config.toml
num_key_value_heads = 5
vocab_size = 4528
hidden_act = "swiglu"
positions = "rope"
rope_theta = 500.0
extras = ["gated attention", "skips across layers", "capped logits"]
learning_rate = 0.00134
Each number is 500 + 25 x the weight over its row's rms, rounded and kept within 0 to 999. Layers, rows and columns count from 0. Numbers have three digits each. The size before them is the row's rms in percent of the matrix's.

# layer 3 MLP gate, 832x320, rms 0.0461, rows 314-347, columns 0-63
100:469512475534527548460517487502518498464503473477498521527488465477535508498447480517485512533492527482497501539473512481536488489505494522483533474462478476512471477443463495467522508501552490
102:488526498520498476455528497515525498496504495503526487556520496496497485523484457485462498528529497484515503485522498534485497537511495525502482539500506567507503483495505525479497454468533501
096:490470477526502526515557464506502498455485496488489527549526533503496508506512502527499490515508448464493515461506507495524503523504530517484518541466508523495494494492488537516507490489472515
103:513551481484475524518502501501495500476506478488519493517501514505511498473528519444534528553493500530524482533451500530457540496495536534508496536488505491497485523496504518466514514467492492
089:475503483506531468467499515516465495486487523493509523479463514489509505471497439492514459500490567544486516505482478502527480482541479452488498455460449516520471512512505509475479474485546538
094:475540510546508480491513495510467507496518451480493509534516476452514503469474503474473431519532482508508508483483496466462514503508527529477481489466499526490500496511520508493502483478497497
104:505526501545450540517493480482545505502496484486481437487513442463476485488505513453537492505531457518515502487524488521510492521489453500508469484533511470504503509508505473501469496523478500
104:487507486489546447500437477458514509485492498547511478514500487440453514469468484501521494498508479536480510537494532461476512530487493504492473504479482452504513486506495517454481496538549512
096:524532454548521510533473516488520501495505525491480525518509487494498526494517508479463485519537505478461484481514494513517444493495502495488480484527505495476526534507449480500448486495559494
099:537534483497470466495443480493496526462530536503509497479451512463496477499482514445481479540497497540522514492503517489530499508540498534488521503488506476503490534477507532529475525500529533
101:467509508504511528450539508501473479532505516469486490538465531539486507476483503497501487498519501493465452456510546478524520504513524477549520503464513521502521465476496437518490469516507506
099:472523486513490535506515506509435519491493511507499506524512462470489483458481517483513487510466518506496443515468450483505470464475467526505493496480531482483490526478490500507469503498492511
095:511494509466431486502516492467552509529496491511462478495516509514469495511507506511507492506477485500526464505495467490508480485495463467561474478483511513491517515503506481482470485494543529
103:462504509531529506492470503519499556502480506484527521509529494485526502456477511503532501487593507536466528522515457489480510508490467492472470513488464478522490481521497480513518522501509486
105:485503479487498489439491519510469540535485506462495473493510489541487486438499495525482485486482510524515499480510487500487540495472452496460474497474503501528494500547541500507501493494467502
109:521504478498557468514513524457498557514510474474426484512499499499531472450488480528508485477520491490460519515487505508495490558532472507494475482487483533470497483481521511501484523536492537
097:488454499547495500484538510516482484543484531466475466514495509486503511498487514493481498538472515530480497502456485551468510528527500501515452539424483440505468470483542529466458494509517466
106:491530487498517508508488529491489509521498492485530514490460513509461481511448501505494501494480497452491511502513505484523479439538489495521477521492508502548521454483512529504507482472524509
103:511524518506483536485481477508501518486528488517508566467509502485508445509473488519485489533552496508472483510510519513495494446538462501486506530491492515484496536494518510479475472481519463
105:507524497470493471537500443524547541521494504463500496519480499514517471503517491466537506467504476508522526533510475480504488485461498494464510482456496516542485486490457479489476483539512487
096:502509498561490449562511471511515481524499543509507515479484502523492477508503415527515469525499480501498497487538509525509512508468492503500477503495506528518493504507549516460456455542528508
094:522503541485471511504493511506516532515530554477514498498486480467532458513495469527494497482501474496453511483469457451461510469505457483536494524481487450502516500483490526456505457496542489
106:452458502488491528494474451478531521481502506551519469500511474503484476467500525488514539493488494525494484528543484497559514468497513509525498499477462509569462499481473498476532505531481480
100:480516487510483505509543511473502479507520496517463497504480505516493526494484544479472503497546497513517513526496490477516480541478480487505482522496518487525506529472520474513515478504508467
100:524484485484460494502494479510511526521525474492467522485507485489537452474503535510510496517492497527470482477543505541470548532508482493487516506531446476552537479478533487530516504482545534
108:517515488511505504456465495457544506501474500529535539522499512538494548510509509467528510508502488479472532506465507493564513479489519529503488492488465508494493493489491429500471486484484491
093:521519484486516520526507452496522466473475502508504500511522490472495455465482486473518512462494515517509487536512475527500540511502532501489535491512539506515511514461478546487482516503498502
099:502486521503489488523490539502485483510481489502448540553528469476475505485487565491543519501520479508500496494513542455547479523528530487461493483463548520491504511490494489536532478473485497
094:516465482483491491492484553520464490488485485462472534519540492497480524475492517529454502493510525487489511529503496486490485475491488507547546486477487500479508452528476487540579497552476496
095:509481519514531516534476521480494480470504521497539501522497520479510491484495476479475474524556534472474543513492508501469498550465536516514464502495540511524480492488484515507476469501547505
102:503515470517512475505487466503510492513523478509447501499505527483502474503553505505482517546538464485515476498443491456489492512464481507492489534478539512526439494510474497538466457528493522
099:502465524475511517482474480499462501482478530482569543459496517493466480455468490513490503486499487498503491504487474503448515493516508475521525562465531471535475508511498518522510446516454522
098:473504526451493511515459500455543484469487499486478465515503516472520494461515551550496518521530488496466528514475454467513521505476523485519539524439534525508512468505529483500501451489490528
105:507454522515509461511498555491491523527468504502558534487447489502501517509486510502473482450509529492510470494473518464456503541504427466473514479510505484510513473535490482470540451503545485
# layer 3 MLP up, 832x320, rms 0.0451, rows 314-346, columns 0-63
097:523500509489473483510472443475501488525497536488484490528495503512458503510505501472534527502482485544481481469514514515487473505513505526503510493528496499490485521536491478512518505465510474
102:496506494478504504465496532488505508478480536504466524503493524514540520510516478490483532513511509486487492517501495500508521449462504481479481495505497499523542487503509469488495502466490513
102:532460496509504502457496541481491471494497518508501487490469520507458510525464492494514497522527496521475508484512478511491520456493501548528496500488458532490486492502511490476509493457476525
102:474440487524480491527529502492470488525522491505478496506491469547449505471488471458467517487484490492505488499503488479483494496520535495488535546497502513477507499517499499537498515476512521
099:538507538532449524484500510499539505512464502503496485522498525489486464534471476480498490489514512492501479496471489489510523483538481474517538486485524483506528482501495504469537519524483523
097:447534542464499520469518490518464523494527532542479490525519509504473518491514491528519486469509537505466456542460517522460508515485495506497463486445493508519503502522490482511482500488527516
100:530548497491478486521513524521482511485493522488527502508447545484526458489483512563516498548517474459484529485518512548549540553529471497445513508506510557463533497478529523500478497486558490
101:551527505505513508502483513471555514460518500505503469496500509483522505490540451520509478523506502527489515520491516492498500490489512486523519502499527524499509544510548518518460490462512498
092:507484463503489494499517458532483490463482481467552483482472508450530495493486506459503496509500475518504458531499519586516506512498515484489513509512502473517504533506499502514491479509483490
105:472495512458497563526500490477497506515473530483474495505494557497475485453491546504497497547513469520522448513520459523496537520513511508496509499485467488506480481520480540480485494479429491
105:479501508489492520494503520475512534456520523480483501538497587514491483491453477494469488494470521502480519492464508499473527505494464472466523518497510466494456475470532471476488480488512502
103:542510514529512449494518475429503467472459496464506525483541482484554486483474509489523443541474509561482526532516491460492499513512514442494484491462571532514496510489541490473526475547499499
101:503489514490515555473491500492480502479506471513482486535510553499542510481478506476433507524528548496474508496436476448508536505473521496533512482483502481568485473511458492499461478525492516
107:468487468494519543492516484491481526526526486488482507512486529551483512474524546492506533487523508469477493532521523527550514448523488511456490503536503506490484529497519485502468498512461511
105:481487499503507491520482491496535477495502476503469473532474541450472526517514504525488487534506488490495478465491511477511476485499478490532520529493508492466510520468482528510527480497489484
113:510476527484492507522450521507535472451481445502517505473505551472489509493526537504507520520500505518530498493496522497504536459506494470475499484515500488494521465482532487487519480547512533
102:465555472492501483530482513545539502489467506490499495506480526515474485530539494473534515474495427503486483556549488510508515482525500541471519466528540542501487478483484457498505494473447542
100:491492506457511503494520498521478512552549495485534499535469475509493529476515503541525517463542494498538528513515503506528482485484501498529513478477490519506489491538492490469466498488484522
101:495448504503515482489515481464496503459536478481473489532504463476494507482522511512502525508538527525472542476508484500515499498496467477504505483500472503536467495523478491521495525546501478
103:448501502506527500511494488504499534509495535499476512531527464523493527467501506505507543541488530463510464463534544501448531502491491532483529476476495469499519458529560509481485487511449489
101:495520499506525481480504512454486511492504496457481506524513535539457522488492484481466503480511471514512504513503500493508495493483496523535494477500477507484493477534478530451475497510475472
105:439476490489489513492511471489503549516500498496483487470534480491527466519511511510496481447534503509514505507538509481535542529527523483510485461472529529511512479523513476533494467542499505
102:497481494509468499510474498490527516462502499471515482482487502459484540518508496515491474534505505523464500494533533497447546531534497534487560522495484445500509453517490496465507500475501490
100:492506487527512509495507528487523489497529518488516506475527515439509476488518511538530470490480496516505425484460474513536479492483507517523514490494477492510441477566524510520498509517485478
101:484498510483487433474510491520510509499464534530547505534537464512439497508512475515485534497542492534483525467497462493505495461477468531563519519467481515443473484501446505512535518488501485
106:495519490522508468537556526511530528452494527492526471501521516502544509493493502516505458475466491476473542502464521493479530490519516486493488526509491525538520498525513508534557507567486531
093:486513482472497444513489510459540494475440507511474498500524568507474474493511503543474520504545495467469463512476517496465516491512443510523507507508508461554521527517516511492521503491532479
101:516535501505541520503521497523524520532473508491458539514501444507529483472504435527443500491542485516527471484515509467452492514512517547450475519450525528520473506494525502505528500472486500
094:448517489510495463480474506513532487512497495495493477475527512475469554479521468513530494488508492529445515453490492456525507492475436491463499467494503509505514487510510511486476504505504490
100:543470477479492479490482487500526493489541563518488529489528455469524519490472525518469519449478494496465482463558492503493477494484472547491513490476488533508469521492505502495415496471539481
100:478467525510521470519513453516501485487516482520527497472495498496550478557478475493496524508443496497512523503479475521488493531471497516472454492523445458511499528487517501485504484486480519
095:507525515521476513489496513502530514525484490502491509479480490514528509491530496462447482535516511531473509470468513532537524501497459501519547525515475483511516505500511486505504506528491500
101:464456538478516476495518494508511462516550508469520548494492502492493529509506482508504513506423480496542499504508513493520523443446577513469494509495481537527551490512533483481459500503499516
# layer 3 MLP down (transposed), 832x320, rms 0.0428, rows 314-346, columns 0-63
095:490508433503506562518524524476522526493476487504497527533506472452554515521486490502480508486493564443489491511491524480536518494516503511472527508460446494486533483482493508492472493480496503
100:463463486476492526492473466478536484524521479480518527454516552524431476478487483486478440465468494521478471479504476559529504535472535444484539526495503524496495478519491556476519540470503504
101:485526491514521555509447509476502466509525505470486527481507486500480520536476473518528502510519545508522487519506473527474475476503513482522513515499496526456521513516498488491533492508496532
105:526486474492488560539505508476515500478548461514503522506500499487515518485532493491466515497508508518507486454494489548482483527491529490484499482532542508520509485486482528492499483534473469
097:499466508472475468519474475452447502555469494566498532474496513491487480500443521507503495496473509537525462534475535561503508506532503516498553504559499512483490495491454476512503509499473520
100:539507486499491511468485560536473490494485504464528535495507459527505492480514511489512488467482516523506517493508458514510490488508500471483513551509466479531499492498530496485474545504469486
102:487471490465455508481498503516493508543504507532462446517521527512463475481511548461513525485554500478486512526458474517543502524482467514510525480520510498531452525500507498488503479539520488
104:506508496481467489505497560487523509479488507529464488453487493491483510526514498460494467552464478497474492482494510482468554510489514554505473521476499500518510523546530485523490520507543502
097:526510501445516534527485504513518481502507517530493507550454489498482498471494464524512490479545540530477481478547517455502516497479468492556470490438469487540512498475486457532527473480486529
104:477493490545486518527508464518442492529482476410475503511516482536439478500489458543512490498496513502452502515489451527487523475520492489550483533483507459467533511491494483524457534522511475
098:460538481450503503451551484518481527502477491513457586504485479445490488491483486517462552503498514497555535486491532498513559497535487499499520527495512472516490482504491504443497478512538532
106:500497491537492524507443514535494517514455491491476524515486470478503493484523483467524524520514548490512537501528504550498540489469520491522520546459528479500519529496523478526511529512506527
099:456506469510503507480466479495455468515462493464555507502499469513545500480522490465497514524502481493505502489477522562487506529549537466484522492511479511461469473518506484513480518431487524
108:499511484518521486455530538502488499461506514494493457506520523494465516507534465517527537499494462510514502512464485487453497536524498523472524502530511516452510469525467453472462488507521521
102:509454498479511481530529528474561484474496496506461492472479502499512500509477492452520499459487484503490486466496504524514497501506478491500482468507489506497485526513510494523530488505536534
103:478502507530457532466463471480493490471517517484493502491491503526529491528589507456505482508514452499550521469479526475502488483471500504486509492533487512498485446513512494534512541531455528
103:476499500502462542483528512486544527484454412499478456507506522497476504504514494485484527487516524512506516486501547495470484497441518521481523525487494497503486446452525522481490512526502468
099:507512546466498509479531503482490509511500538463491523532491481440501500533509477511495472468446512541495521526469471507517505481477510471524509538497508472491520505528476477505488523476499497
103:499486498557456465485501509513494502504518511471517477511526503483508484496585534488545480528497498486487498457491486498501496507475484486467492471486540506508494549489497455476493489471498491
101:470503536507444477502473494484544507506528475559532512486505486487556453490491506523505513520472500497527498501449543449557495505483469516485496518479477517490530509469519494457503442495455474
102:474490477518497496501510504511486494476447487485491523520563503499532514522465480465448527526518522458541483489466523537518505514512488471508526500475521514492504527508498508492462513490522493
096:457463478496451503489537486493529502499529521488497491494506508512484491490524548504474474480544423490492507472488516500520544510501511479472496515511499483475474486483461482509502487573501464
102:502501528484489494548483505487498487539483467474471477519493470546517494530507492498495469505502485488517508513485463571487474450545529519496488506501500524462472495505505468496492470531528497
104:516509507532465486437501460466474477496506482532450453529535525518524504502495496533489499501485462488463502463473529528532500567574510468508559525492548481552488534496510502521520500484505457
103:487486505483516475503505499518480544518497467475528496535511537544490532518513462486529505509473520455520505482522503517512501484571494467528514497476509492493492476489501534515508488460490487
107:559493490502512469468506506497521539456512521506507475491508459530546504524481538559518522524506504481510505493498530494497478507517503494517516512554502529488471488524461494478513521520524514
098:550543512518468513503497509521459556491504495548509505493515475472516495528471528467481485484484506518503520520519585512474466523494513512500515504515508495491501490544449506495493480481520492
102:520529505512465518495522515516491492487500469533508501473441510518514505522467501515466529511497538492485502493542487489468509482512498504520500459457487539537547498488510440449536477498482535
092:544493500499548492513513508514501518514496511542487477474472506512519502494479482489497509559460539443487516469539541458539534435507472508528485511424500503476523484493468516481520476485544441
101:485506506506501500478499522499497450472491516487467547479483478476534531503513499483476519519558472482540487482512523505530469475499509473497504467466499554510480497500526508450540495509463492
099:487540529465505476550525489500530498533530490471494505559486498514514470473505489476484511528506473513477482473514488460503495538478521504543455488483466481517503545549516467532472498497480476
101:489503503529509500475525480483510481515513510523513537486505473518528460483485467511509507534495539498479439526515594524486481501498464494497505501472523504525460486519525510547512538495495551
100:509479550472508486516510562514507507533496526477499531516496481509521435482498509530477502479477471540497453476535538497532508489476516498483482483523463527509464474483507501476503483532471475